{"n_layer": 10, "d_model": 320, "n_head": 5, "n_kv_head": 5, "head_dim": 64, "d_mlp": 1280, "vocab_size": 16384, "activation": "squared_relu", "norm": "rmsnorm", "norm_place": "pre", "norm_eps": 1e-05, "positions": "rope", "rope_base": 10000.0, "rope_fraction": 0.75, "qk_norm": true, "attn_scale": 0.153, "bias": "all", "tie_embeddings": false, "parallel_block": false, "extras": ["capped logits"], "init": "normal", "init_std_qkv": 0.0261, "init_std_o": 0.00583, "init_std_up": 0.0261, "init_std_down": 0.00292, "optimizer": "adamw", "lr": 0.00248, "beta1": 0.95, "beta2": 0.99, "weight_decay": 0.033, "lr_head": 0.00809, "warmup_steps": 205, "schedule": "wsd", "decay_fraction": 0.454, "decay_shape": "linear", "final_lr_fraction": 0.0, "batch_tokens": 65536, "seq_len": 512, "doc_mask": true, "train_tokens": 578300000, "steps": 8825, "dataset": "wikipedia_en"}
Each number is 500 + 40 x the weight over the matrix's rms, rounded and kept within 0 to 999. Layers, rows and columns count from 0. Numbers have three digits each.

# q: layer 5 attention query, 320x320, rms 0.178, rows 159-191, columns 160-239
# k: layer 5 attention key, 320x320, rms 0.166, rows 159-191, columns 160-239
# v: layer 5 attention value, 320x320, rms 0.113, rows 128-176, columns 160-239
# o: layer 5 attention output (transposed), 320x320, rms 0.0944, rows 128-175, columns 160-239
q159:462552490458453493462425496535534468438520486482554643566449498471492516462535466470432539474464517529501510434496429508480499537481425516451552497539458406493495536506541498476557536554516464485407543452430439516559441507518536493552549469
k159:493458533498458494487436430485568520490441505470407513545548550501514468577475500572444499509470479428494535442553406517420411519530561474433605471548543476475549503483531579456484466477480549495420468511408419476454584556403548384481578517
q160:456520456463386609447507561489539485471467594453519579509559484584537512493415483567475511507496512401527504466511499472461468494495474507446545476551485497530533520483499471479505578556513584536501537531406375417471503485438489449429543452
k160:504481465483510486499482476505481519522503511478554453559465464413399440566531487610470502454476530503503487445470479411510486497589436523512495550487468393440468485517475608536421527405521501427424490505471562514580534597500448539495500455
q161:528538522517451428511425448502503479460526475551534535502430558440518489478504494445502529507504517526468501440536441525505417530563532498500554488565546464443488493504569488509532446532567541510481505429470416446528521524450515429549557572
k161:463486518523510547491453447530493523523503545439495484518515519487473498558508503569468465567432511452497550552558505480505403448539552486477520506571439473448482458451583576487472483504514495508507492517468458443489539613473494412487545520
q162:522542464458459496485456537501533462481533504436463524460456525525497494532353455483454509476507518536496489454456446485504474462477400555465572510523502455514552527472491416498467471610554501499440477543450443433524560507446485535515548470
k162:481456461494470577498432576493448471427546523432509471484473464503446484558483493515451529443405469521547475598596440449490497513520460505470533546520499444556449484497540521493461514495543450513458508491496586535533495503464433538520566494
q163:513469495465505528447564555521516491525463563482477560488527457570515511448505469558528517527427559491474510477546524500487545465475451496436471463521472495552597497507469471449475540518457511568527488524524517555521452355534500489489512488
k163:497515507462490486486561516517537469487517456535500500450483457520519479447472482434511499531584489522495455470364502530497530510466462489480479466452588539494586551547465465521501446479504575497526518487490487581515478421505512514489466481
q164:509453474460587529504534509473472482510491600520407453537514458499558500480514415524533537444507484516467508583496560473594588491444474519536490510532532659552584432483480467508445523538450589545545546587458613591466544378526503487518509415
k164:584441535504426491477538512465491419516554513503434483523617531546551472429514468445525533571587544468449481593420424532532537569446527534564575485494554578554472577459509498508492555543490534449470573532435526506545476448521509454462431481
q165:489551499531445403482496471490527487505508455505538521523452548435478475536568554472488500543477495454482527471481441493484442513549493533468532512524453490406457497469494525511506486481501460458432509495459494495535504561484511442482543535
k165:457445493505529560530473480519453514513478601473511476505520538494454487566513458574456460490394499469526520503573561451510396445506503453449496483542518480466476442470542584471507493481500483511471458525476466465461531572464473491462532504
q166:488523503529539530508507473455497518493460542446500457526559469529554516498452445486496459419546509474563482596494529527539500480495513477569440519449467559531444456483568512529461538486516502525493590567472486502474507511473467574492441498
k166:560519489515533443516517467502509515508521536513430550522498520483497556454544499471500542469604483461522541482473511521507549537507481559538512483476497514474502487505474397536499543516498504466492497504490527511419503436551486533541503481
q167:461558442544516544500528514518475473502466508510500575523483500543533519568500481526501507460471536452467543488484488446503530485496493467487529487497531490551447511453520475453466466524538522513474574524477516471517574559448474489486554458
k167:514479493497438502467507499494535505443461471477560512529593578549474499551443464561452544513515499507476522524453425533477462501505509534494599525513524472577425522464535512545489518491571562511506495514474489491502456535423465470460549502
q168:463579507483516489538484458513524491518504400455519529534468580486519428481526580479462533536512461533548482417441517463484457513493550514527626452477566507453480514509499568506496495553520569448541462506475438444457471542489503479499505511
k168:476476505540484557507491546505440556413435493469453506487493482509470474534473546503558449554460534540561490561589537421481526451503467407562537500488453489568510484491553540518497545499487459472516557505520524592484517487491552539481580512
q169:419531480560476532546520479439490498476417507488559409475562506548520526540448467503517487457480495389535526530494480520522541505541462500512447558487520470538377529513498503454424438547492429544398520536457499473483497488459459529510585441
k169:458486476492491562533481470456473442487511549497556475486591608543522498499442425620455530501532478402486496510450469531508426528503527578519522542559543469566426477448501498503482492546494540539501466510433508500466515550472460509439517470
q170:555508501562506456515473566457493460462498485484476466465499511451417560522421544432471498540486497519515534590497510522581536473467443494486476536450501476540461584451522475556528513483504543497473577493516503572502484539486437520491498489
k170:476487463498469466507478540445551450512442477490503498447543480464499550484466490503480541474490486456520539515497507518523521566456500591472485472472470599463547502461467515516531466464501504586523520478517490446474443544622444511482472420
q171:465501521449516515453462553550464510531530469411455427480564466482538497504466550471462550436428463498510502564505491482470463542475516516468575425509508523474491434508497579478426517478553449517454476560472558519502546511540503516480525398
k171:494440492523516562495489499558411618465510533449494485454545562499547484535519516454492559502492477606458514525516480519464450468498478431521594511483539481633419449551548488422520569467545448478493499529497602589482512479491543531504539486
q172:487515494487501530530502499543419545449515510515530595540416472463451494544495504472499458505496516448505496421524472492469431451533492511459490481550512402472535525476478457476537500442496447501564479459510486459537459503486520485500516466
k172:519540485482496474513540523499594493485477501589518513533412412487445485519398526476499411473508534543539511455481489467453510445468484569428506531522484436371527524517497466515532448458511556519511456493532496511508465426462506494512533507
q173:460570488516486473536526525490482507465442414564500611473586473490532498510472559508574541491481472481504479443528543495436555583453445468525544508494495494492466533561434500465525503509479388540505516506536549546515444443509468514523499498
k173:468455486482492503441535463433531535520486467466548511520440491521543409497405539571499505482515520536508483483496522479399463508468466509479594495513517492555479534599484524451541548459489467567530478503504485576566448501404521486490601489
q174:517561532513484488566533498512495487448437430492554568523581526589470538487533456513538531465496472446555476531507462597450557576476403412465510552491503406547487542544518448498483485433467445611527499471561478535523512454517434521469446511
k174:455526489516552523483543390529572493477507569490478499492517491509506519527507513525469538504550469440536477457462510487480458485521486590468491498479508520495537517529516463519512466410390541532493451507520497530500464505476403490499436498
q175:494496564487504534448498471489490562583508510468495472519620508536439549462537522610540540510449446429478524573511534539539453524507515434527557463498534521472413448498499512434419426539550517484405471534482524512544525492576489504516525533
k175:476506492520535544536480413564442523550515588420475478479534479603487540530589500573569541453525455553420472422494523537500476486526531477589461451444533533545457435518461481465477522553476537571413526529487589472470513480503560486535480552
q176:492559515497524522530462562555467569498550531420513473509487490476547494505456531482430493560495502458525540517474498533492461449479547521487515421507529481506522483450504536487508484447509567529504473546458457502515505555523490565448483406
k176:543590484570533571587459552514455582455473671496504436526495437399485487452466538500581454470587477584547515478467473510514551437420448553542432499493408463424503462457486472529549480532463595505502553527530543555466461422587521585530521490
q177:470498468463487528510493476484564472532514434439501459423512491584553524443467468450511504489498451530585453555452501517491548500452531502502515505420546452556436453506521461544459481531553477516421562468504498559424534587515492488542523509
k177:423520484514488541508450511493498538455534470452515514462515638509561539465539495535471525578489502513493513592513412514496496553510586500511531477444542541629453490469552462512511516548590446483493557497505510604434518603495498490500558499
q178:501474521535556573490548467485458525490488510529472515465563435589464490532491525533568511491543506514574452526526555520492575484446536443567504505439505503517507475539474467501505461511491532495492494479585524465462493527534453510531432516
k178:476520503467486453475545551473502475483488501557508527497473437546489521477517541450570460525469547481452454487571528483476619562513553517525505499435477576564543518532449477467542545525483451500527555470556493493495464431537458530509432514
q179:423541588510479469543489504522565481542479521610460512456488514534523498500533494521525566538527536483494457416483515512494517589446503490501523441475485525496511513599494521467541485559470522528482454464495536557512501473528532437524497466
k179:488517538521514479441542444470531471541470432473474476492490501516532409530523582548525472482515497446432446472506475477495575478518501435540512514410436451507524490561522555468466541539541498440437501503454541511578482480516577542510495546
q180:520458543475525481487512515491443489501500478446486470482494530514434446485496486468480454497521506484543501552497499531539519496501469527479419550494498508507539481499481430561479559491506412483471479490528459484483523504453507552458478488
k180:503557489511478415487565565559540500543476402597480546518449468542511540503525495377509492484467465482583529510541557479522622535446473498433491516409529532451511507505525379504498482476480428490539491493509484491503520411560468519514489435
q181:483457463441545477461519487572403449437588498459531580442547390454462552531519361431516535361401446486514540532553507525624437523517433457458593532567559456438480429568579423436499444518511422521503516545558605565533524530570493494603499444
k181:516517478472509506463476499570457494538551529421506510488487397526528579480480468427552568428473487529503512488516426515437460556507447595487611514508519492463464477645541417449525446486551510553487461509551617558484446466523393481530502522
q182:519504483474495462494479457517532517475570468570499539557461531455484489456538496512507497527512491511492493402536512489510471488525519520477510443499551481443568442548456548535516506480468561472599440451555471502440513495548526459506447517
k182:501516491484532507500536519482539557498506483545506504484448519490506479501482496490535437546465554546503512486552525452501524493484493480505490504533477500483530537507499529498510470528475485494520501522535469494508504496470546486487476517
q183:536491404550507528540518439449463527505511519513520596570512530572483477570464421526480487460606496440555546515462478518540530461527564498548492589508502512536508520489470402524494446511469569518507510508504437413508468521486485518589446529
k183:519533459502460482517571523453507427483525552517506508556496467526463571516473468506544464473608508492550535565482444476548586562468503571565490520545414542416509545437434446571508515508494537536550487519515492428521485496536387507484499467
q184:466461434474452482528523518541414491495460526441495571465427511518477511524516496447476477493489524496460481616487495491472520509463521453495510552557487493510520531476457499478493512527518454560439474550511547526571455435445485569504475480
k184:499525533484487537453499506500558468514492510546514551514570423504522523524523533405437501417512486470461507453440502503505484498490539490484514516508528483492537519425502469539477501486455507495436483464500556515508516447481484478504489559
q185:517495510468511476508447511512491462479534524511478570478507489429529460520497452492473554493448501444469460438529479519520482538524533547448574506553526542469495508509498545520505510469471479562531480507524480511510486428493474461534520514
k185:534482504541555463507496444564541450474450486501484469503444478494516500504461516467530483458595471522439508524430512535476519395449423472540508560506503502501522452572507482496558427466575548492563455475534540531512506471489603504498522579
q186:513552435527444472536489494524530508527468467501545501550466584542462532450500544521428488466555503549457544464451466484456438464501481483505456510511516432553481538446470513470493497497557475420506503446456486415520495527473553520531562567
k186:465486456458431518530426464459512577451514521468501516499525533532430488504474499533425528516473483573471499455504510499491393478546514499471508519540502364559426491422475524549448535496504467506527496490462484442538487570398508433496576503
q187:428538447513500458458572453512435448441498540450527518495479457409534507538503473393411478416489440510536526440433457481566447479577503550471592459591534474411468419532552517433506488470556457479463498500465497486418489470493468417489608466
k187:442456455491508564503551474519406488454521458441510480486508550499515480485433490454474508490472475534527491543475456465474475516458466570469610517581500405475445467507528483466528547560535423523481507563489512547455505500492492501477610522
q188:495535514527566512457539498526451502496493521494483481453563437519494534532422485462513484442457583517529498590575538511488496531453475441503449487471509499531484444505568470542448489471490526532452592581503522500486550515473443513442471457
k188:499514542523530445426518457538504532465523499551498543461566520504492605452539539513479566482535533514510523441477528531503499486481493563489488465450544578541500513558495438523528513466537546513491503526518495509428507462522458504520441481
q189:466444496488518545463515524489483540486457549500469445453570395483474547510459481485568477437454471525526491580595516490467522514477454454550468517470487503535468473493510477467501534495518440494507527528534603506494498470489478544543472469
k189:510449472462516491484511492500424488529531546497465540477518501533534503426493490465485527464518510540405481494512498561447525523499535499486525506513618522587493485587451452414532546508565454516520479454492576500487450420492546479577504523
q190:496529475485466472519504529481554394491420500520472546468488516427486529475523415481493516557503493508459500471470449503542518576493451572505509583548519523513450538511474513512544479564530493468530515485500503529472522453462512466525559535
k190:472481510482503503504449494513519424510510456457442494472548509473555505542520434520420607491450479418468473570506484515525364506539466510470531552552557507496457478523527515506445443435525444452456451454479499524532514551497428446485513508
q191:533521547522482539527492508472555470535511556478493497441518557536573471519437509491441513521496587434462496486499470487494486514531527513459433531461475472537493540554537503490504527513467449541451530513438465508534488514487510473448577491
k191:525490517526499441519470511500507506502505502487537489489516515524543505524530523549459541492552494465486541497455513540519466486503438475510491536462498461491508479522512530496508474462510562492516489518496473525513511522481503526468523454
v128:507585445515418512522511521498544464414500549529497517538563499464513489446525533538509530497490582522528500582526505484462494402485510505500442520529478506540515486450525491504444506533400574489392518468492547450440529416487519493569415493
o128:519416522514540485500473467524536463566498479529528479547514486524503511532464517491508539486530487529496488415479478491525578523514491566504512531490486481522443503552473561506545533500603428481648527505481385555537467544511473526465521448
v129:476600494510485524480512455529433457452510549536501519457510494475528444441498455583499537471488566527555538541481569542480488536430538631481529516492504525504535536475515548458495502494452452567480505526500497467514410539500460510472483490
o129:483481478472534446488457508493585493578474545456505486474558474491484553574552521438502468523514502503473487523497518472479563522487473428553450480544503498509442501469530535465515477552527538446540469477458465501490556495531498508546501472
v130:506516501531489490526522491500480546477516552477495530513424485447505417453460468467438454505464532511473528466491435405512490458496433566498462494523464497475526468474520554437514507521458530531439548474508503503492509492505501482491432463
o130:478499468473542489453493490471506439492487421538566488483570478538538496502485546509530540516528487521501496496453549538532524569492565460506479506547536469522465507498458506562512503493550460444589509530529475449500461430481512503454545497
v131:465515484513503579556453504469509481480466497588528495491530476446447446502479469453469479498513522475499470443496484483487506486487530496512495520533508448518510546451451476437504409500438415471501425480496478395550551472439492521511508469
o131:517465534448525444465519514531482440463513507455522535489512579556549560507499534541476493475512510493504485567531482569586452531498523501448519542463528464574542451484504524552478587430560563534521553517558523594475466480570503512455508522
v132:471490415502513449511505525496471577478543524509540529592543521534486492497518465556530513483524555458496490505508533509547505589508532480527439431491534568535425435350504502559427520534429529505456509539493543488414441555533451477500497495
o132:514512543480515522514449430523533492547478497527448500475473467491510459459498562484539455510470446569439497500501440515461494436454472465508523553563480481442548595556512533420570492529543488501585521498522549473544506426551539482559559528
v133:538605539449511450566441489523480511486520493512462513528525493478421502503522523523471551484540500504533483494536514510544515559463491448513503464461481472527459478474527457506489559563483517549505516481454535520474466486498517514504427492
o133:445493464523501531499516472486498480520489496524531449470541492459568509448474502468475503442468502500485453485438439499486520458503540508496500522509540506499473572490477590497546449475502531420480432547540463512514506485570501513538568490
v134:473538534500514456474433542519533562539495574566559408521549450500505550469534519503534499478501546443456557480500477457458474467531479514499536517480549565464497466473478549520442538534512516459452521501470544455513561477518564575458492501
o134:489474506486501528509561431502524442467511517493455532557456531516427497526470500539491505496489508534492490473484492508531558474495526483483453521532513472539520494535542502479520518539455486559484511485512428542470530489513466457530525469
v135:482474497539473488470497479535493507512484574472497497447467485530574535546491477511573497473393492509441532503509471450439471454517462461480573459506506584477534479495520469468480544495591564537427528577468536542457621518482549438492529465
o135:556471503480477492501495464450486498514490500530501503561513457515464480528501488512495500549583546530578457510519547539464585442452458525491378529555458441528470450471486446514534479558376437479590551423503427485498457532432450589460457516
v136:461511521461470464434559470503549556520515520520518461559542509532496459522513540497462516465461472480453471493528478538512555509475486537525528516517511402464469531487474493568564486528486490484478442501493526484513471504452475496483549494
o136:507512495560483553486492489553461492463494521478447500468495499485488490485525494481540483491506507477485530497494525508485502511516536511468458500509537573454511491492484446444470467451500515522486555517496481476524508496551504493533521531
v137:508462510516494516536509485508592492454462494491533570510468534471532508521534501480520493485567494504454525427496511541571537462494464414517539510435413425484502492545472524504492412571557515425536465516529556465569543488404514408529540421
o137:494561483477524493522484489520434501501478513428460443509518510529474473504480506477515493502452461511510471552575471464439513514530507536521424466525532558506511523486541474486463534504496480552410477475452490524484448516542517504471520559
v138:530558558472510485534440480433583514540443527455431447472449501521523540525485492462477467489484499562528508522522526447499523412447422533528474507529540549472495484534433430489460518528535594515537526481478567506466608518471460433543433524
o138:470470403536459495490545459544439541487474533540493558505541502498499508476469541470501562459487506466465466491468455548459513536499520453450465502498456441525477539488513514513562507538501450475457501442541422495525482488506467560477536491
v139:536532540495531507540481556485424553527460531531471586525576507500493451425474459520448497454525563506453449441459426564576486467521502531546520518503536495533528458445524527524489548502454581542440516508529430514470541486552572610530500575
o139:457411454495489513509514457494549461501521472467532493515489566477485501504537526498495491569451480498519516482530471476500532474501471469520475545578498509489515520503456510529527461602561461519550512429453495420464494491468530466524530493
v140:433482484463502530489483528443540511502550453516467499414475467525510444509574503501430481483498510513547537519531573491454503473455509552463465546533560522475497454552455488482549428445462477441521500497509551562562526517491520464444491530
o140:509513514556435505432514545493469473478503488515509560525509533493524519524434456524445492517489525477431517443434484568541452537482491484439571448473429452526543509429534467504514549537503475556539535433468454430512518536473429532520464514
v141:519535558535462512606534516508535447514530472516496444419426461541499527504520534489494464458513532539522520529468570545523534550444486532506441508466475521465551511523485490535542481484412484500556443476467496522549522491554530527458508473
o141:511515471509515454452507507481458524486440506514531584548485536470521531497506457466439542537461445500488469506477438484432500510522486473426552489429481435458487440482496500455538480474586513426440487459509517454480454523423409486565544541
v142:516458519465504434517564531370531544534430487458509524559476481492536526578513498567534520473496504457520479537513504564469518572446450448507591493485524534489536513490542569558454499492539517432468432496577493508459532521439403418504559517
o142:490481492525493492481515453597471455468469576507434498468524601510470461487488471426526466524537547524515516450532459514528474493489527498448390563478502523513465473444489434413567430470495461508493552479442539512492546533517542490490482512
v143:492537484534490560468384517433560584480441484600531405531512480497565526503511584470521473545477497408443503426517453487514579445465448516499511542541475473415500538509505558447539389520515521429462532467523501467524532498474527457539410426
o143:532432497447493471476592504573494414487546458501432543461477574543496456469415462494459535453515493510511524522522527532498452527494508503514516466423526523561536525535483459548457522423458498541484485534553479474446512486535515528480533533
v144:497509504510500546540482496465508476512520536516579418563426546591459466497534568522512480495527491474483493526528503506486538498509536564472487470428542490567510483502574556518514495565483522465483536547492500405492511494501541450550506509
o144:515457554514472501461481460548563497522500476551453565454505416440451533489454451461472479517464519526475511502442509525530444508491459429512524516547512548474482532499473514540490525434517522516527535498534538551485542480587499532474532504
v145:494518538520505456497407486525477563487563506548503480488533520503449493538491469527511467442546474500458507442478515547549509512533534476503455586415519507521449549426586526503527445598478493490483563504475539389559436486441535488525558501
o145:523515517529484535579538477480550497500469474424483479530501479527529473456505527485539481493547487496551515556499523472456524505496533497534517426553462462517558582551450478503458554403502428566541437513506473591546456562527479474509481545
v146:497507490502520485487534481505593574524517490534478531507486534560519508489591452487482480500468412520440515469489468493589484515467494512515529422399503513496484402414604470490513504520529486491451507466505501521495468548510508486516585495
o146:516512527489462499535432527466451490532474541552541488501509421464537485530486521531478494499515536508544516468485537478443533481530446534531503536610505430458538520548466560538526538568486509492588502457499526444495511491472496497500500477
v147:500542556470527476456490464509447468533594506501517532471450517532514473483511464525529610495524559511435518517459544533551462539553540516496496513477512491561458493513532483510515456462521500510477605521544520464635462495575516485572474515
o147:531443484503510459522501526441555527517454441558467500520463536477434504498536461424489404535514481433601499505542490559481428478503419517569538465497461551411520457494441504524468456452381455559495459472439479495444548581451510524509467507
v148:497510525469538505464502464519469608493562435430526503483500520512497503413497489504498469406572454497556490489499525457512502528553548487489492549453542515491444500443556432560511486510517549477519540502497493441471469475467480514463505482
o148:491488523515450419520565492475513403463544528478468446524501507488499466521529452518512510485461480481489509441449480493511430494488486458488550474507483469486516545521422517494473496460481487541460479520496472522599506480591506484522417565
v149:522524459510513448585504481468524519561463534527439524531507474478451539526526561579422535483489471518541499451486513532605463548492486531527532528509511506450440451493480448499526518427462574473439526479419543503562487494524477603505543469
o149:454496510506514561422513485558513523433511440455497499471509548490509458481497457498513478479507534476499532547525532535469544455474522483519418461461515527562572517461517566454496435533474416509470450487528488513446528493560526439458473570
v150:475526458464503527528493522540473596432460443446529517511548493512495541412532443544501502499489452525584416472501430496469511423468467513464475477516528493526489482484567547431415485471515567442554505447492587463446537509428457493540525512
o150:538510489548491465510499451463538452573503593558499494483494488511555502521449621448576532475503524572388575521464518453483528523513500472510503495509528537496502545509530503586610492561483457490518495534488451496515449487542547514463473418
v151:494416510500525564527500495468550536456524508413468505545527520475551453443543488473565486484469514481471506493520521531467554484459536460444476532592501534588497480409523501478514451497562473441448471499541551497550529420537520469487541480
o151:516475493496478446513496483542487461538449480556542492460490469553480475537466481542486509514518529505548471499509432489509485498469460557563493517479498504426509483599436482514459538504447490558567530478474442494501520539448498523480462498
v152:452554499524524437501469527512527485447465585506538494507436511476513558543422559486563534495531575521520473457540469526444543513504548535511543521499515487510492506478474471476518566515514522543578534530491483490513543459483499465573558566
o152:541474479507493546516498443488469494569497417427460427576520497548475484456539469485501500499464458524546529593530479451506526479424456501515420522517501529484522485473533495497499409503492460481462520531517461488493447564435552545466423472
v153:470455452545426476508487449479463489469432530510541528502462489551491461582459400490493464488500484460483500505488404487497488491463458461516529497515511485494509523481576548500530484478496507563534500517549535522462454501455557457479531482
o153:540504520481523563512530508557465522541570482480509508474542503481449485478472538512518537537488489537495544496512602520533513480539506519471494460518508517541502519494442487503517521526482502476533481482460481526547557524577397470470551520
v154:538544532504508407550433400489552506602540527491494476511466515535450547464491497535467473414560489541479486566457489536594420524525433518506460518467503492460407507443542469536574560538463490524466528489514511481438480516530461487506455500
o154:458480511486500565496522558495415540435493544545552502481506501441504480516518512487503459517499559474518496431530516468439503483505515491474558565488537441524545536519482553477541512487534451426495444492515456483562534491509474556524524440
v155:492554561479551413502524490525498530579544562478415445499523493531548451450451461510414537487494511522458533538415496548522434524460486540469479502497525485563456442463517599463508512490509490568489489521469460538505508506526485496470469588
o155:448468470525437514445433471469523454490513474532497514489514548474474518541553488553615442496541526470530510474468497446471539534511517498558557474552524488400525542513509487488513519477470521523587483480529514431550487509454481536521474412
v156:507455539448547514485529460580553514482476487500521523528453461542512537440522545452544515494454508537478473544530506507466486564524544421510474464505517463511530489505482546529457475460511478421460531503498497488495556491506591450430478430
o156:541482527540472482513512435447493479511464498596473517467490511477499501533515412494441480504499480470552497424424523530515480433515469583493531479464503542406466391556494450522531564518441470558477521494444540500521543500549453548533554547
v157:541542508493504509494532483431546455483405513401548543512496509478458542453523544469486441558454487521494509474483513562526559509437469518499457498497487494587505454509460531515523556490533549513565486463534474508491532511504431533505508570
o157:471465451521498502501502529530487510536572513562481474516501496491519508475457472536481610433486461511492461479525471454506484497531455541519545465518541521443547475489518497450511472504471503516491509484465525480534463464512528439480532446
v158:484432520499497528511538543486536608405488446468467562479526473452489495396477572470531530550462474521521527502585533468536548481377462494529505493526485546516472467457479542470550540500466413452657438446540511445499482450463485522493505551
o158:457583453517543565509476488530507458550500584451547394511462499525544492544467470481432542466471489493450496490492471420396534520510614509486487433434465467480481540542512486441520475527527541520387495550505525519526460501496492489504528440
v159:464482526503527466520491417472455535521452527496552571554517569533544454461489537550503478503488491493500492448512481529508571463480549515528574523433507439516536531476556537494508547522527502482449508537472490479623445484554458473536493578
o159:545466507519536504478501504549556477449520512472517440490493410485427504498535446437556526483497518503495528552505534509530476519512410519515418481543483542535441448512516493475480499462438478518514524433494534542449572454541514496427555443
v160:510386485525579480574459481480483563477493493476556457522492408539494574476484480498516452525476474555547522521502509448518458523535506525510519500448539505534562531467513447558481487529520474467527493521498510553565537530479552496478551493
o160:474565513459468496479565545475494479520472506536446557500481516460513443487517456537488539522492521436508520493481506562444529481458522483514520509508470501496439502512492549448530493498504493531442513474478524515424478472506506509475483510
v161:516545533449480476517481453516561448483498442534459467442499539441518522526501530484578512499471463534468481459484515489461538497483487467493453522509440480601532534469466519486550545491498559428624546541454529468463545483505477429439542522
o161:492462502588503486449535466412420469508451470503519506555449482535526516472465398462504476494507474514507497495513485603443497470448496565533527453453455534470522484510550525524484459499461471503394527541515503567564494529509519541519488519
v162:467563457518464540442568481501542487414446489540548543494498511514502460472503508484504530494506493515404492474498516538479522505482614513508470449512463519474486523510470547521489459458468523540534477479602489477559485460499465481474537494
o162:473463489511563468537472511504514454568533524411466467543486504454475558509530520511497533553478441458533518486523520454491499482513472471528504526460514492481502483505513501461487498507551510475520516566465517508480455518513544501545477561
v163:466560438506431501516499529530485556509390571589504494416474497492436526525525536517532514485503548533555481502453581482450510474410507489512516528442505502433506470504488424486497505471452458496564485432453573505484582479447605485512540494
o163:529475502487582469504517544437466474463534405515524553592490497528571530490457450501420519528517458484474485510525423476547462499544460499423448528464462466540545494508485598504534495472545520508434478481520414540474494541508419505474450507
v164:529513444485498524456535454524559503534526503519529606473519482562467540576544443460503542551569476511485458520471467566581506514582457497530533487507417458459463491548527501545512509438457454444523436526506489461550488501523448414506453535
o164:500502472489547475542440506495452535430525530477484463480450594434524523449528591510489485424488468528521552471498485444456525483433537500508468473503594533479491537504500513476473492579512518538485548477517530484509401523526552564558495464
v165:502503496504452561533523530523545454521487517486473480535445520566534524520528517479469539509453449480503491536550472485535547502447440539492529475504517521499479445532499531529518529567532551516532500444492542495476514459438467444521537492
o165:507492482517503493492512478514523560527532486510437501474516439472486485470458505499458479522504517511467447390418481486454487515498575510499460488524497451490506573541499530514481510478554527499524474538548514490513502523522540525534464489
v166:508462505478505562515471476507459459587461463502544560486575523543517447522502477556476499496489497476403446515447474485555469495531483512494492492491473533553490502427492526468489505447447489503454489524476463504570449486492494542491530447
o166:496472521509507469510502493540565479478577554476490457527499459482508510508500554513474516467505511501582569530550541502483560453495522531520483440505455523462519470547536438509414519496534504605532508417528518485457491492553467577510462515
v167:455473589474485424575510490491466542466493449534479561496542495490579442491501522432523554542525468539494510481517454442512563449485479461547601441454539524522515556522575453504463433552466492569502480500502532484584490559531506528556505532
o167:525514430540533530475489507494488484527443532481531519508487532512482513470549532427552501481453527486504503550502505553473461480537479540468441534507451462488448441446440496517575483492487531434408485473483520558356476447502501478502581506
v168:519509531499473452532487482395458452498505551520564513578477505529444564517467472480467584491557585450446444524467429524551434451537507520500480524547490472486473564516539481530620557554530514579465490500547447447486471469426458514460452471
o168:528519472478523518494512480545553527495543504498429465486506574454483419440486532456515492497461454502541491399543508482516522560511492525494578527478615508493518523523450498491497435417456472413498494566446530553512534482549545474568576484
v169:514505442511464520504484532453411538562451527468488537420443481495492567508430533508459505514522574552418529545505489498531471508486467500526535510535538450536570494504543500520547500564524452559514534441469468502428497533518570560480475576
o169:533521480471535540515553528488542558423563502526516492566491533507475499467473449490474518541488451409562525446486548430541531513586520467465438505444480450478458495522423442475530549455525482414456445478501471510543531472469396468512454437
v170:523427518500487466533546490439529433472484453520480526547417479512427502480514481520507525518467467552471460604546484470501441479543514508503528483532501497527496486469454528465450454506537481507464523527527447499466467465459504523519562470
o170:463551473450496529488503486521519492584506571496495479517580500489535452539523547449523486549508509426544524425497516492500533551505517518501512523488484518440555472496532395524545493495475448490507495451467530528513549491529480507479473494
v171:542449534507464434520441476486466397483508499519452537487439487529576520464508507499542463517512506489450460460525500480477473478446539468431544556495469485508517551504491504424459505537518461562484490481437495519507487472512482590496468476
o171:484545454498526502514501547509502491487528509490559435514578483462459472522460493511492533465499531467550511496489506477505487554532466472551492457514509494505550485524520527535500500461539516464521469479592420546479527545497463493472499474
v172:522516447499476540495497493500557506445510458487479507491499521525501504519566431499518477446482503542487468526482563547499513480476466493488456531501523490475477506520554470505483602536496505450482516466527501519530501494485532499454375530
o172:525473513516520492550499517515432530516509522566526495484454465503521535450490534476443526520529501494533512450535484421468503483505489523487549482487476484498459493557511533524537489468543461479553488456472411506528470560449447517546538433
v173:430523450542467491487523486556485456504466526462508465441474491508476508485562502543472384476492512483436521529522509553506460507520540475498481511487445509505511526525517540439502476492512488466491465475551500544540440469521510536565549549
o173:486485540486545591524531569518527540441547580493561521507567498500515529554529504545531575498521481467545514509524565434508551485499458509483481517564571467542516483507528487456462549532514497567567492494479535446489524535499480508404460462
v174:486521424527502557501447536430555495455463522433502504531439471503519522572516562428542474514436467454505500403561480476497516478459540420508532510541520529461567476460532498452521548500535442504549395543532534524517516508435512532485567572
o174:537510496484504529531566506599461530469465554468499476508564537552473492499484468542494526475508509531532515563571535484494580459480457539508384531507503498574505507551490425497485486555512529541457529430488483463483458508472508471478463476
v175:492428502520454506533518489494437477546548497511467562505494461446454553483450501538497540502475489485496486520537518490507545483563452498527482506598491434565486463463467415587591539497436529497524524469486460474508477432487505531505513513
o175:524547507521521508438514512511536512484538518465531487550486542499530478429480461492492521511451486489478494413458473533546437529445555546502540454463475543507546552499500563425492452481569489535512496548464578545530511545563477494507530528
v176:467453545520475432455475467368518544463535448422432467525488545523550469451509492509458438507538476436480501562516476568547491591463518525485500495466485555564428467449524533576591492478513430502553525498508503446533447560566438470475524514